Weights of a small transformer language model.
Size: 9 layers, width 320, 10 heads of 32, vocabulary 8192, 14.8M parameters.
Architecture: RMSNorm before each block, rotary positions, biases on query, key and value, embeddings untied during training, normalized queries and keys, local attention windows, gated attention, capped logits.
Each number is 50 + 15 x the weight over the matrix's rms, rounded and kept within 0 to 99. Layers, rows and columns count from 0.

# layer 2 MLP down (transposed), 1152x320, rms 0.0576, rows 132-153, columns 0-159
38 45 54 17 50 64 42 42 76 29 57 25 47 46 62 55 39 47 30 46 53 73 55 19 60 37 65 58 27 14 51 78 78 79 43 52 63 68 38 43 52 53 61 36 43 28 51 59 51 71 31 26 65 73 44 77 45 60 42 71 34 59 91 84 81 32 56 72 41 53 37 57 52 40 66 76 33 17 60 54 64 61 57 50 52 60 66 28 77 58 68 51 36 61 42 56 43 48 65 52 41 77 44 66 64 55 58 29 76 47 65 39 30 46 56 40 65 56 60 42 42 61 64 63 42 31 47 40 37 58 23 34 28 71 83 65 46 46 44 51 42 53 15 61 08 64 22 50 78 56 43 51 50 58 72 60 53 46 24 39
64 29 68 37 60 45 68 31 63 31 46 54 48 40 51 52 24 75 53 59 43 36 73 64 70 38 53 53 31 48 39 48 38 27 54 74 65 33 44 60 19 59 27 43 30 35 60 23 43 64 57 61 34 49 46 39 47 44 60 68 65 43 55 59 40 28 51 28 48 54 43 46 39 62 42 33 84 50 40 42 72 60 66 11 60 47 51 27 49 59 63 44 48 54 45 55 53 44 42 79 47 60 64 72 48 27 45 30 38 52 66 44 55 45 41 56 75 49 55 56 57 50 34 39 39 70 68 69 41 52 47 59 44 58 13 40 78 78 82 77 65 65 45 62 40 49 57 34 25 41 45 83 55 35 93 51 35 40 48 68
43 59 67 37 70 20 60 43 69 51 71 43 33 58 32 26 67 57 47 55 85 28 54 65 66 45 74 50 61 29 66 35 48 81 23 44 33 61 41 29 42 55 55 63 43 67 69 49 39 47 57 55 35 46 49 47 35 51 29 61 69 46 16 68 48 36 35 76 39 52 58 60 36 60 71 47 43 27 00 34 26 69 73 65 59 99 72 56 41 73 64 47 50 48 62 53 52 49 43 46 50 32 40 60 70 32 72 46 50 70 20 54 65 31 43 66 64 55 52 88 61 21 69 56 79 27 58 49 72 64 60 46 43 45 13 58 36 50 50 26 46 57 67 43 24 49 39 45 49 63 66 39 57 39 72 03 68 43 61 41
39 29 68 99 50 47 67 28 68 04 18 99 41 56 76 34 61 29 83 39 51 28 60 39 55 30 45 57 53 59 49 72 53 58 44 40 93 62 46 45 76 69 64 52 47 49 47 34 59 55 71 61 57 60 47 46 39 70 40 36 72 55 38 09 56 45 47 70 46 66 31 33 66 57 82 56 40 33 74 70 70 36 69 35 40 69 58 23 46 67 42 73 60 26 33 54 43 62 53 30 57 40 58 57 41 39 43 75 68 38 59 54 47 47 61 62 39 22 74 51 35 48 47 33 59 53 70 65 57 73 71 55 25 63 54 32 49 34 34 48 69 56 35 52 40 48 29 39 36 50 41 60 35 50 72 61 31 40 41 48
62 52 57 50 61 52 51 44 61 44 54 49 50 49 85 24 69 58 34 59 43 37 42 45 28 71 28 33 43 39 22 55 52 59 32 65 64 52 34 42 46 51 47 33 51 48 39 48 66 72 85 35 21 68 51 26 63 59 29 48 38 52 42 30 47 65 48 69 54 63 50 52 20 47 17 85 55 42 59 59 83 64 43 58 45 60 77 31 58 41 52 55 56 41 58 61 30 60 46 26 40 34 58 58 57 70 68 33 36 37 44 54 52 59 54 54 57 46 68 41 51 41 41 53 49 50 60 54 65 69 37 55 56 16 74 62 25 39 59 52 51 43 66 82 99 65 25 31 32 35 60 51 24 45 50 50 37 43 77 42
20 41 61 56 72 62 44 38 50 53 58 62 50 50 56 64 51 57 45 33 64 56 35 48 63 38 44 30 54 41 46 45 51 74 67 35 42 45 43 86 75 59 65 56 31 58 41 16 67 57 51 44 62 51 56 59 57 52 69 64 42 54 38 83 61 69 30 59 19 60 57 61 65 71 56 56 51 59 62 66 55 55 31 77 48 26 77 25 35 37 70 85 55 63 30 41 50 39 47 74 56 73 81 56 65 42 58 56 50 61 57 37 66 48 46 63 40 50 06 79 39 68 53 62 55 60 66 46 44 76 41 65 44 39 45 73 46 50 83 35 43 65 60 17 20 48 31 33 46 66 73 76 61 57 29 36 49 44 60 57
68 47 29 53 74 56 37 52 63 40 27 55 72 40 45 69 42 38 44 52 30 32 42 52 53 69 66 66 71 51 72 23 30 69 72 52 31 32 47 44 41 49 47 63 72 46 47 32 48 75 49 36 57 60 41 88 45 54 48 38 39 53 60 50 53 44 42 55 40 52 58 28 57 66 32 58 32 24 42 54 45 60 42 42 60 70 38 48 20 31 47 38 39 43 44 45 25 65 44 42 50 37 33 12 20 42 51 55 48 52 38 50 42 71 58 43 65 54 24 45 56 60 57 58 46 37 54 47 53 63 35 63 31 51 60 71 52 65 36 41 53 45 44 52 53 34 70 36 42 56 30 67 58 27 40 72 61 46 42 68
54 56 40 40 72 46 70 64 81 32 43 49 38 58 38 43 48 58 42 45 24 57 42 69 49 16 60 45 51 47 46 19 46 67 51 66 48 37 43 28 47 57 58 36 54 36 51 78 37 59 17 36 49 65 38 68 56 86 43 12 24 69 69 50 49 42 54 36 73 37 44 52 48 56 46 44 67 33 29 42 51 63 60 59 52 60 37 31 51 49 61 45 22 79 51 56 55 80 48 53 64 64 17 54 28 37 46 50 43 36 56 77 51 63 46 53 61 44 71 42 47 54 61 08 29 25 41 36 46 36 52 62 48 60 71 30 44 32 65 55 57 48 40 48 35 55 53 58 90 50 42 52 26 47 54 64 60 52 48 49
64 37 47 64 37 63 48 63 16 48 53 46 44 71 28 65 33 34 67 71 62 65 52 64 43 44 37 47 72 64 32 63 42 36 59 51 57 49 62 37 61 65 49 49 51 57 71 32 43 59 28 46 66 32 39 41 37 36 35 39 42 36 57 46 55 51 73 52 45 48 46 30 22 58 35 67 84 50 65 32 47 46 39 37 57 57 63 65 49 61 52 42 28 53 57 82 51 66 19 35 66 48 36 52 48 83 53 28 42 63 62 48 62 36 65 44 48 62 70 52 55 41 42 42 79 78 35 34 61 45 34 52 44 40 48 55 46 59 71 45 83 69 60 53 47 47 63 61 64 47 58 56 25 40 66 49 17 66 63 56
35 43 58 34 45 54 46 42 61 86 66 34 57 70 62 62 71 64 59 45 29 51 53 44 60 54 53 44 51 45 36 62 54 45 40 54 13 42 77 66 66 60 34 71 27 46 53 45 64 70 58 59 51 43 43 60 71 44 28 73 54 52 57 55 55 61 34 43 72 46 41 50 61 36 51 66 36 42 32 39 59 50 46 29 82 22 35 52 59 08 38 39 46 37 46 60 36 23 30 95 29 41 48 55 69 41 46 41 43 61 40 57 30 31 44 53 56 66 63 61 53 35 46 53 55 57 36 55 43 65 02 25 49 62 56 42 67 17 44 74 50 48 59 33 41 44 59 44 45 50 61 47 61 20 27 54 59 29 48 58
50 28 43 56 35 42 43 67 25 73 06 50 47 74 41 56 41 60 48 48 32 45 58 57 40 46 56 30 42 52 33 38 41 53 50 50 67 53 51 52 41 31 43 67 48 65 48 33 36 48 47 22 36 47 37 41 39 75 56 41 45 57 60 49 45 51 59 58 44 49 52 55 48 45 48 50 17 67 49 41 41 75 51 42 68 61 41 51 62 35 62 49 46 30 40 52 55 46 52 53 63 18 25 43 59 68 52 45 60 56 38 32 66 37 45 31 42 40 55 52 41 63 48 42 62 75 53 34 50 68 36 36 39 64 42 71 77 42 68 58 99 55 68 62 47 40 69 30 71 45 43 37 46 57 53 43 46 49 59 45
76 40 48 40 43 60 66 41 56 44 72 48 50 65 46 68 51 47 25 53 53 59 61 60 65 32 29 41 49 45 64 57 42 54 53 46 52 35 59 56 59 50 46 11 72 46 36 47 58 72 39 50 62 69 58 51 37 40 19 29 81 29 24 54 72 60 75 75 42 54 75 65 59 62 44 60 59 28 38 42 43 51 33 29 60 61 29 24 28 47 54 60 23 57 69 51 43 88 37 43 63 25 61 56 39 55 46 44 72 49 57 51 47 50 35 41 57 39 67 39 62 48 37 47 41 64 84 57 74 41 44 16 48 48 64 52 57 58 43 39 47 72 48 45 60 50 47 68 42 56 48 69 61 77 24 68 42 60 47 64
51 37 43 56 60 37 41 38 53 48 28 50 55 47 38 49 37 44 60 52 42 41 53 55 62 66 42 39 66 53 43 71 60 67 38 60 59 26 33 77 49 44 65 48 71 21 40 55 32 45 57 30 41 62 68 48 35 57 34 60 65 51 62 52 39 66 48 44 43 41 52 56 38 51 56 55 51 52 70 26 49 34 41 65 43 48 63 57 32 66 48 61 71 45 36 53 81 31 48 65 47 35 53 55 60 99 54 45 54 32 56 35 53 60 60 66 48 63 19 62 28 26 69 35 59 54 31 43 48 58 41 39 58 64 40 79 21 68 66 31 66 40 44 21 47 26 51 47 58 54 56 30 35 19 30 78 45 55 63 52
48 62 67 60 56 35 42 32 65 84 59 68 64 60 44 48 60 48 91 43 33 57 57 57 59 31 62 48 29 70 55 55 86 46 64 54 28 70 54 46 99 48 46 61 44 51 78 43 27 41 33 61 54 46 41 55 53 64 73 27 64 54 57 37 37 57 41 61 53 48 37 57 55 47 74 54 31 27 49 42 54 63 41 50 31 45 42 48 50 35 63 60 28 21 66 72 44 54 52 67 49 23 60 55 52 53 46 53 42 52 59 57 07 54 46 48 56 69 47 61 70 62 54 58 47 69 62 45 57 21 35 45 40 39 50 69 47 52 65 76 39 55 29 38 44 70 60 62 64 35 30 70 41 36 40 47 53 44 38 51
27 49 57 58 61 39 35 43 47 55 45 58 79 62 44 62 53 61 66 51 39 62 42 42 56 45 39 31 58 57 28 68 83 63 55 84 69 44 49 62 52 54 48 59 30 38 43 46 36 63 36 36 60 47 54 44 50 46 61 32 39 36 35 69 48 37 56 61 52 37 25 43 60 55 50 55 64 48 49 54 44 63 64 84 52 58 31 58 40 39 51 49 42 21 55 49 61 58 45 50 73 54 59 79 70 54 53 48 45 57 59 41 48 25 60 47 73 70 47 42 54 30 54 62 47 42 69 50 60 28 38 62 47 23 45 45 35 40 58 24 53 39 60 33 18 63 50 46 47 51 59 44 31 45 42 65 32 40 80 35
55 40 42 49 76 41 34 46 66 28 45 69 63 45 49 62 35 62 33 30 60 61 24 82 51 04 67 27 57 34 61 50 44 78 42 34 47 60 58 49 49 38 53 48 70 52 57 81 79 64 45 48 66 39 45 86 60 52 63 30 50 61 57 47 49 29 51 21 63 16 65 36 62 34 29 44 50 49 22 49 34 43 62 39 48 29 41 42 53 56 50 54 17 49 69 64 72 45 46 36 59 65 69 25 66 14 47 54 47 41 37 69 63 39 42 54 57 71 36 58 63 59 66 40 48 60 58 45 36 63 43 52 48 59 74 26 90 62 43 43 73 57 53 34 34 55 70 50 44 71 31 52 52 58 72 65 44 41 49 71
50 44 74 25 56 33 43 23 77 34 38 57 68 62 78 65 46 56 54 45 48 52 60 62 53 48 60 44 80 41 12 63 71 62 58 59 39 72 43 54 46 27 46 41 52 42 20 46 45 69 34 59 43 55 32 77 42 65 50 24 34 46 50 54 48 58 40 42 77 52 53 47 52 51 36 60 66 63 31 85 48 28 47 38 24 60 39 54 50 29 18 53 35 14 32 52 43 49 28 35 35 78 54 50 49 55 56 37 49 28 26 66 33 47 29 62 65 67 45 55 55 59 46 43 45 47 38 18 60 51 41 41 26 40 47 69 46 42 72 48 63 50 44 43 42 38 23 51 79 35 53 43 64 31 59 50 50 48 45 20
65 64 39 26 62 44 71 67 56 40 53 43 64 46 60 63 55 56 49 44 41 63 63 42 36 32 56 53 50 20 45 92 33 48 50 41 61 81 38 99 35 57 65 30 40 30 20 53 81 34 31 68 36 29 46 44 25 34 25 46 70 71 63 33 89 49 48 68 56 83 50 38 66 57 37 48 72 34 63 41 28 41 60 60 45 48 61 59 56 49 37 59 63 26 46 57 59 49 49 48 59 49 62 58 57 67 52 56 49 29 40 29 71 59 58 44 43 52 55 55 38 58 64 64 27 41 68 39 46 61 60 43 44 46 46 43 36 46 79 53 35 44 19 60 78 76 67 69 42 63 47 55 45 39 22 68 37 65 46 42
42 02 25 44 47 62 29 68 71 58 53 49 74 29 72 39 31 40 50 70 57 67 59 52 18 35 37 38 47 37 39 42 22 54 62 43 41 56 42 34 52 33 83 45 61 45 60 41 30 37 37 65 40 37 43 65 32 50 79 68 37 56 64 51 25 76 50 28 45 57 51 52 39 51 38 47 54 73 29 56 54 26 59 44 60 36 35 26 87 54 60 35 56 24 50 54 70 44 59 59 45 43 46 73 43 72 61 55 36 81 48 30 63 52 59 62 49 99 67 58 73 61 65 53 48 61 50 64 32 59 53 45 70 49 60 42 48 55 53 67 16 37 53 67 65 51 44 36 49 76 94 50 28 48 70 41 32 72 42 43
54 55 71 46 61 15 50 45 41 55 51 48 41 55 43 34 50 53 47 52 49 63 40 82 44 85 59 45 48 26 37 39 68 70 53 45 23 54 68 45 22 34 13 51 42 38 35 45 99 50 56 48 50 41 52 44 55 68 82 72 48 58 42 26 59 52 24 55 27 54 43 79 84 63 63 62 59 43 48 42 35 48 25 80 50 31 17 53 33 45 53 55 43 50 19 48 40 44 19 71 56 66 46 62 40 28 32 73 27 38 59 42 57 49 64 25 56 79 68 54 57 43 77 74 58 60 62 48 50 46 71 57 24 47 57 44 86 56 85 67 28 36 30 38 25 25 46 42 33 46 52 35 54 60 44 40 26 47 60 51
66 46 37 59 62 61 72 25 46 50 60 67 57 24 50 30 41 41 57 42 53 61 48 32 62 28 53 61 55 47 43 57 39 36 55 69 49 43 47 33 44 61 36 49 63 43 41 37 38 53 36 40 45 64 46 53 54 47 54 41 58 47 83 35 46 53 54 48 29 68 60 47 55 44 62 50 80 44 52 64 78 37 53 25 55 41 41 36 65 48 63 12 40 31 53 60 49 65 80 56 57 31 50 70 57 67 18 20 45 59 42 64 48 68 48 65 45 57 51 58 44 33 63 60 59 18 40 31 51 61 41 53 46 48 34 22 30 60 51 65 25 42 29 28 39 79 24 76 37 41 27 51 50 61 49 21 53 57 51 36
34 68 62 52 37 44 89 75 79 40 95 44 44 57 44 50 44 30 21 56 56 39 42 68 53 50 61 32 62 72 41 63 52 25 35 50 69 19 44 37 38 58 77 45 77 46 55 51 69 30 41 66 54 52 59 48 51 38 59 49 57 37 37 59 59 64 46 53 61 64 36 59 37 69 46 29 45 31 51 26 49 15 33 39 72 64 24 47 25 32 59 57 32 79 51 73 33 55 67 12 62 45 72 25 52 64 74 52 51 20 44 39 41 74 72 28 40 47 38 36 55 45 49 39 48 88 46 75 49 43 80 49 41 27 63 57 60 65 26 43 54 37 63 59 23 18 61 33 51 73 38 57 66 62 30 65 28 62 30 37
# layer 2 MLP up, 1152x320, rms 0.0828, rows 133-154, columns 0-159
45 49 37 58 39 62 50 34 28 50 52 36 37 43 43 22 47 77 32 72 52 51 60 32 86 55 71 19 75 63 54 50 56 46 50 63 21 53 39 85 57 46 41 42 53 36 41 39 51 46 56 38 54 51 18 45 61 41 52 44 25 44 49 43 65 63 57 50 92 68 39 27 49 31 47 30 34 22 88 41 37 43 48 27 38 63 22 51 49 45 57 36 37 55 72 41 33 38 54 59 58 42 32 47 57 57 67 57 59 49 37 41 42 48 68 50 69 34 66 61 62 70 67 62 51 01 48 49 44 38 58 57 47 41 56 75 36 54 27 36 41 57 49 36 50 49 33 32 40 41 30 47 52 51 58 40 53 60 23 37
94 63 23 63 52 91 46 56 53 28 51 71 79 30 24 71 66 57 50 42 44 98 32 08 49 68 09 51 38 57 49 68 63 26 54 56 67 31 51 70 45 44 62 49 74 42 16 36 58 47 65 50 82 43 55 71 43 47 52 60 58 55 58 39 38 60 73 29 83 79 39 19 49 50 58 38 39 74 57 56 55 45 43 49 61 40 32 60 40 40 20 50 45 55 41 25 28 56 56 49 37 68 43 66 48 46 44 65 55 54 62 62 43 49 55 29 35 52 39 42 45 72 66 54 05 63 58 52 60 40 25 49 75 75 75 55 30 66 26 09 63 13 41 59 49 30 77 65 45 39 37 70 48 38 09 78 41 64 37 70
58 34 32 38 53 62 68 23 56 33 47 53 09 45 27 44 51 53 38 57 66 41 16 58 43 46 63 00 50 53 19 39 66 36 94 82 41 60 42 76 50 45 43 80 68 56 36 49 38 31 71 69 46 48 29 67 39 58 79 43 27 76 62 36 28 68 67 63 38 27 49 38 29 41 61 39 62 85 38 71 60 44 78 81 22 47 64 53 55 63 79 38 41 76 64 37 28 27 46 61 66 57 73 46 70 40 74 56 60 82 34 34 62 47 74 22 63 47 34 45 12 74 24 35 32 34 53 24 38 33 22 63 83 44 61 67 36 49 49 53 32 50 51 64 62 65 91 53 80 45 56 50 32 43 54 44 70 62 41 43
60 51 27 36 47 58 66 34 58 68 37 44 32 35 16 48 46 37 73 29 63 49 07 36 56 37 59 41 58 54 48 15 68 33 43 47 61 38 65 59 31 19 65 67 50 64 49 29 38 52 44 42 74 38 52 57 58 29 64 53 23 44 52 61 45 26 66 30 51 52 37 34 66 53 88 33 65 61 28 38 24 48 60 38 58 62 15 53 37 48 78 48 42 52 56 70 66 45 57 76 23 54 25 48 56 51 44 62 62 62 42 49 58 05 74 47 26 63 65 43 64 50 59 67 49 29 39 31 46 44 48 57 45 82 48 46 47 77 34 54 41 58 38 34 21 50 63 53 66 47 62 30 73 56 67 33 46 81 37 48
74 45 59 78 52 77 70 62 55 37 59 71 66 41 30 35 60 53 56 34 52 45 54 70 46 57 50 63 46 64 78 57 58 41 55 39 58 62 41 34 19 40 55 21 84 36 37 64 26 43 35 65 50 31 46 48 45 50 32 51 49 50 54 53 74 29 38 36 48 56 58 47 52 57 36 25 46 56 51 44 38 09 69 44 60 39 51 65 59 65 55 39 19 61 36 30 35 57 59 35 60 33 18 49 59 71 50 63 54 62 34 63 53 39 87 42 67 53 94 37 39 34 28 49 64 51 49 46 50 53 58 46 45 21 35 39 46 40 26 27 53 35 50 72 85 52 47 61 44 50 56 29 43 41 65 63 11 68 36 35
57 56 69 47 41 59 29 56 42 60 57 64 63 18 60 59 54 48 49 51 77 49 23 60 09 41 33 71 42 58 51 61 72 43 25 45 67 68 50 57 63 28 62 55 19 14 37 65 64 15 33 80 50 54 39 30 82 25 62 66 54 40 34 52 36 39 56 46 50 83 46 64 47 35 62 31 64 42 92 49 45 36 43 62 29 22 42 64 69 59 54 18 81 26 74 47 45 68 51 15 72 32 67 83 64 47 43 46 50 58 29 44 71 47 56 79 41 63 67 53 52 58 41 54 42 55 41 57 66 55 19 33 66 40 38 41 44 37 22 63 34 37 36 26 44 56 51 59 05 65 69 30 51 52 46 25 50 45 42 41
64 47 50 58 36 48 52 37 33 44 61 77 67 58 44 42 49 36 51 71 83 36 26 56 32 78 18 78 60 45 84 67 52 76 48 52 48 56 53 83 52 30 42 58 23 28 46 29 57 33 84 89 53 40 61 59 71 21 51 73 55 27 27 48 33 47 59 74 53 81 67 57 64 37 51 52 46 51 72 25 44 35 40 34 53 25 85 81 27 36 32 36 50 15 42 51 69 53 31 35 48 31 56 42 74 37 61 19 45 72 24 30 70 24 49 35 30 41 41 34 53 65 48 89 60 36 63 48 68 79 38 48 74 75 49 27 52 55 20 28 46 18 39 73 33 66 33 61 22 62 56 19 60 74 32 65 37 35 58 72
38 52 29 50 67 38 72 35 48 28 45 74 61 56 74 69 60 36 57 34 83 50 17 33 41 42 63 26 52 70 64 38 50 67 61 38 64 45 76 70 31 35 53 50 61 30 48 74 56 52 54 63 47 56 33 70 63 64 25 41 58 52 42 35 39 65 62 16 58 47 32 64 61 48 32 45 32 63 64 63 30 63 51 64 57 45 45 52 66 58 59 51 63 56 41 37 56 37 37 49 29 54 37 62 50 54 39 21 31 34 32 55 09 59 49 38 68 56 43 36 49 46 46 66 52 37 71 34 78 62 82 58 41 53 53 59 42 57 49 53 42 59 46 45 36 40 59 49 40 48 34 53 68 43 57 34 49 62 45 47
50 58 20 71 46 36 57 51 38 16 20 82 41 27 30 42 31 34 43 48 64 48 53 51 57 53 24 58 44 49 39 35 71 34 53 53 80 61 46 42 35 40 55 20 64 40 63 61 38 28 43 53 41 43 53 35 60 56 53 55 47 29 55 66 37 40 62 71 33 28 41 73 58 60 68 47 51 54 54 52 20 42 55 70 36 61 65 36 22 79 48 44 70 59 50 45 45 53 45 44 70 53 57 53 57 68 67 45 51 60 65 47 52 49 73 44 40 45 58 46 70 56 53 55 43 33 53 65 54 32 78 55 53 62 50 54 56 37 64 31 41 32 30 54 67 61 65 53 61 47 51 39 34 57 43 59 36 65 73 38
49 56 53 59 46 44 44 50 68 37 60 60 58 53 76 36 50 50 48 31 49 46 60 44 35 37 29 25 36 50 59 54 63 48 59 71 38 34 60 53 63 27 71 63 54 27 40 45 58 58 33 85 51 44 51 77 43 57 53 21 33 71 53 30 54 37 50 42 50 46 68 45 61 44 49 55 51 47 64 62 41 43 55 44 27 46 37 80 50 41 19 45 68 56 53 69 56 32 53 45 29 66 63 28 62 54 36 35 62 34 38 71 64 70 44 55 44 62 50 47 71 25 74 72 55 63 51 50 36 52 47 18 59 65 63 42 38 39 51 18 48 49 65 85 49 33 59 59 60 35 56 10 49 48 41 56 41 41 75 74
31 59 56 62 73 43 24 35 48 33 09 47 44 72 81 32 61 40 79 61 86 62 46 67 38 47 49 51 54 41 35 45 37 34 44 54 73 77 70 56 43 20 68 72 35 28 45 59 73 48 43 30 51 27 53 30 52 37 71 54 45 32 67 47 41 49 60 63 65 23 24 44 52 37 75 68 40 48 52 42 52 43 49 68 31 66 67 47 39 44 66 32 57 46 45 43 62 55 59 64 46 78 20 58 39 52 51 39 33 38 38 61 35 47 42 40 33 45 31 49 56 25 59 52 43 34 39 62 62 49 73 57 73 33 54 45 37 54 69 42 48 37 63 71 41 47 69 60 38 59 44 47 56 68 31 43 46 56 30 20
46 47 69 42 58 54 27 44 64 45 80 42 57 50 55 41 62 49 28 40 39 74 44 51 29 48 48 19 12 34 40 25 45 65 51 39 45 57 77 58 43 42 55 41 41 51 69 53 56 48 63 64 37 53 24 58 49 38 41 63 42 62 42 49 71 36 47 33 56 28 53 66 42 62 65 42 59 46 54 45 66 79 76 56 57 35 57 53 31 51 61 37 57 58 54 43 45 60 54 57 25 58 46 66 18 33 72 30 41 48 51 53 58 56 42 42 44 32 45 62 66 68 47 44 53 62 49 59 57 24 31 41 27 40 53 44 59 43 49 68 41 20 31 48 56 54 63 68 61 55 44 53 66 62 65 36 59 36 36 61
41 52 42 35 42 56 50 59 86 30 50 63 55 49 70 49 62 47 37 55 54 76 37 49 42 52 39 65 51 46 42 43 42 29 31 25 65 60 58 63 34 49 56 27 52 73 26 58 71 29 21 46 43 47 30 43 49 30 45 75 46 61 47 73 68 46 53 42 57 35 58 28 45 56 23 49 46 48 64 70 79 53 55 55 37 32 36 43 29 50 60 57 36 59 59 30 55 52 48 33 44 49 59 74 52 43 51 57 38 38 44 39 49 37 30 40 41 42 61 60 54 51 71 50 40 34 48 58 37 31 49 42 68 38 55 40 25 66 53 48 27 52 60 34 36 61 45 48 24 24 24 56 45 72 39 50 23 42 57 49
52 64 68 47 48 40 50 63 59 46 57 34 58 53 58 55 40 64 20 59 43 43 58 54 55 48 40 50 49 44 66 40 42 52 46 44 48 44 59 32 40 53 48 58 71 63 70 67 57 44 56 54 33 66 40 41 60 38 48 68 50 70 43 53 63 63 41 47 45 56 52 46 39 68 42 65 63 35 43 56 62 56 40 47 33 45 73 49 71 47 58 51 78 36 37 45 46 60 55 52 44 46 44 39 30 51 48 58 73 57 52 65 68 67 46 62 55 42 35 56 38 74 55 50 36 61 38 31 24 38 57 55 49 42 48 45 66 48 35 54 51 87 50 81 90 48 43 58 35 61 51 27 71 52 49 46 65 47 29 54
54 63 41 42 46 80 91 50 59 53 51 41 70 50 48 12 47 40 72 45 61 50 73 54 55 74 24 75 69 49 59 49 30 37 60 42 53 72 37 43 54 58 35 52 46 59 55 23 48 46 37 50 52 45 53 57 47 39 46 70 59 53 40 60 66 74 38 99 53 67 31 36 50 33 63 58 35 47 37 31 63 46 74 46 16 44 57 59 65 49 61 50 97 84 44 35 50 60 68 43 54 45 63 54 51 59 82 52 34 63 57 54 52 68 21 19 34 32 68 62 42 70 27 66 49 44 61 67 51 60 28 31 42 47 68 64 64 31 28 38 49 30 64 75 64 58 79 49 29 56 52 31 40 48 31 81 60 64 36 41
67 36 29 81 62 68 67 66 45 49 53 65 38 28 25 22 55 31 20 63 74 64 57 31 28 58 11 43 18 36 55 46 27 33 20 41 49 53 66 73 31 67 35 41 65 65 82 43 58 53 49 65 53 27 67 39 74 33 33 64 26 30 55 50 44 47 30 40 53 38 61 19 62 49 77 48 41 39 56 16 43 38 51 39 78 46 46 45 28 71 82 45 61 76 61 39 44 62 82 66 60 43 48 60 70 38 47 58 51 66 42 38 59 39 45 61 43 33 57 57 40 47 47 49 46 35 48 51 61 57 43 83 80 66 78 45 78 58 34 29 37 30 51 51 60 79 77 67 58 32 42 42 43 59 37 37 59 51 88 96
42 58 38 63 48 56 78 42 31 43 61 40 36 33 41 49 51 49 67 45 44 70 51 41 59 63 53 30 55 71 42 48 31 46 65 74 56 35 54 26 71 70 50 58 45 53 91 73 23 55 57 37 74 71 59 39 62 84 40 34 63 37 29 73 49 35 58 43 48 30 27 32 66 60 44 44 26 22 76 47 40 72 61 61 39 63 38 33 37 62 64 27 22 50 65 41 58 55 54 59 23 65 38 80 47 27 50 39 55 73 75 88 34 41 27 33 53 52 88 54 72 51 66 55 63 62 42 23 19 32 56 46 36 40 93 35 72 57 51 66 60 30 70 57 35 00 38 14 35 46 55 28 12 61 63 43 76 37 69 43
58 51 43 29 54 65 65 22 86 57 40 53 47 47 53 41 70 72 59 40 46 45 05 06 59 52 59 63 54 41 40 49 51 53 50 71 57 49 48 30 56 41 68 53 50 51 36 34 58 56 66 53 55 54 56 77 51 18 18 48 27 32 39 70 19 15 48 59 72 36 53 52 64 75 56 55 42 38 31 74 56 35 62 36 45 36 55 72 47 26 58 26 31 70 25 66 47 49 73 61 31 51 30 59 49 33 51 42 44 27 50 86 17 66 71 36 55 40 57 54 45 33 39 70 19 54 65 32 42 60 39 26 26 56 64 49 27 76 45 70 34 59 79 32 66 53 50 61 52 53 44 13 61 58 39 69 29 42 52 77
75 41 16 72 42 54 51 62 38 59 61 68 50 33 72 35 15 58 53 46 61 51 34 40 54 41 57 54 61 47 40 86 48 44 60 62 78 43 24 51 47 59 66 67 57 62 59 41 35 35 35 52 50 65 48 41 57 21 29 46 43 46 68 81 25 40 66 51 64 33 53 05 12 59 37 23 39 66 59 64 21 36 50 25 78 64 88 39 39 40 71 54 24 35 75 66 76 43 62 43 89 45 58 45 47 84 54 20 67 82 67 75 37 51 53 46 59 49 49 52 11 35 40 54 18 51 65 37 63 51 37 39 66 58 61 35 52 53 25 60 84 52 78 70 73 62 52 56 87 71 43 74 60 43 46 56 73 37 35 38
69 60 43 67 48 57 47 38 48 47 54 59 61 45 32 55 61 56 19 51 43 37 50 59 50 64 30 33 25 74 67 39 62 43 47 52 56 64 53 67 46 43 42 37 46 57 44 57 59 46 48 78 68 55 58 46 58 55 14 85 33 38 39 49 69 30 28 55 52 59 53 57 40 39 38 46 55 45 29 58 34 38 42 52 53 32 72 49 28 57 44 59 69 47 45 44 42 50 40 67 68 55 23 26 39 44 42 79 52 50 29 28 65 18 58 14 59 60 64 40 44 72 67 82 69 56 54 71 41 64 42 50 80 55 54 81 45 31 46 41 52 27 42 64 99 51 63 49 45 52 67 36 51 53 61 42 63 58 61 70
42 38 40 52 41 49 28 39 25 39 44 51 54 45 61 46 57 71 51 17 52 46 28 57 57 58 41 52 28 47 70 50 57 86 66 74 46 59 56 64 58 31 28 67 34 77 55 34 36 94 72 38 70 34 24 57 54 68 30 43 58 43 26 57 59 36 20 34 21 26 59 70 53 22 49 80 36 53 44 46 63 53 37 62 36 54 48 53 60 55 20 56 48 58 36 33 25 43 56 87 26 72 31 59 52 37 59 52 48 44 45 63 42 33 44 42 81 60 82 76 60 66 44 40 48 23 46 44 44 46 49 35 71 30 44 24 32 44 51 53 50 48 32 61 43 63 41 53 68 51 48 11 51 50 75 34 49 50 67 69
97 52 00 31 64 70 59 66 40 26 57 67 21 46 47 44 55 49 62 34 78 73 67 52 66 37 43 58 74 42 59 44 24 35 68 51 65 54 30 67 53 80 35 40 55 31 45 44 55 37 39 67 72 34 61 61 47 45 28 60 43 76 23 46 47 59 73 62 58 36 64 39 33 55 53 51 43 44 56 59 43 44 66 41 76 91 54 39 18 47 49 83 40 68 44 74 52 42 38 44 58 93 54 43 60 55 56 42 54 30 47 75 71 38 80 39 25 66 44 50 45 32 36 57 57 35 70 30 52 56 70 57 60 66 72 51 86 53 49 47 35 37 45 70 65 50 41 36 55 68 30 40 41 55 48 62 27 72 41 56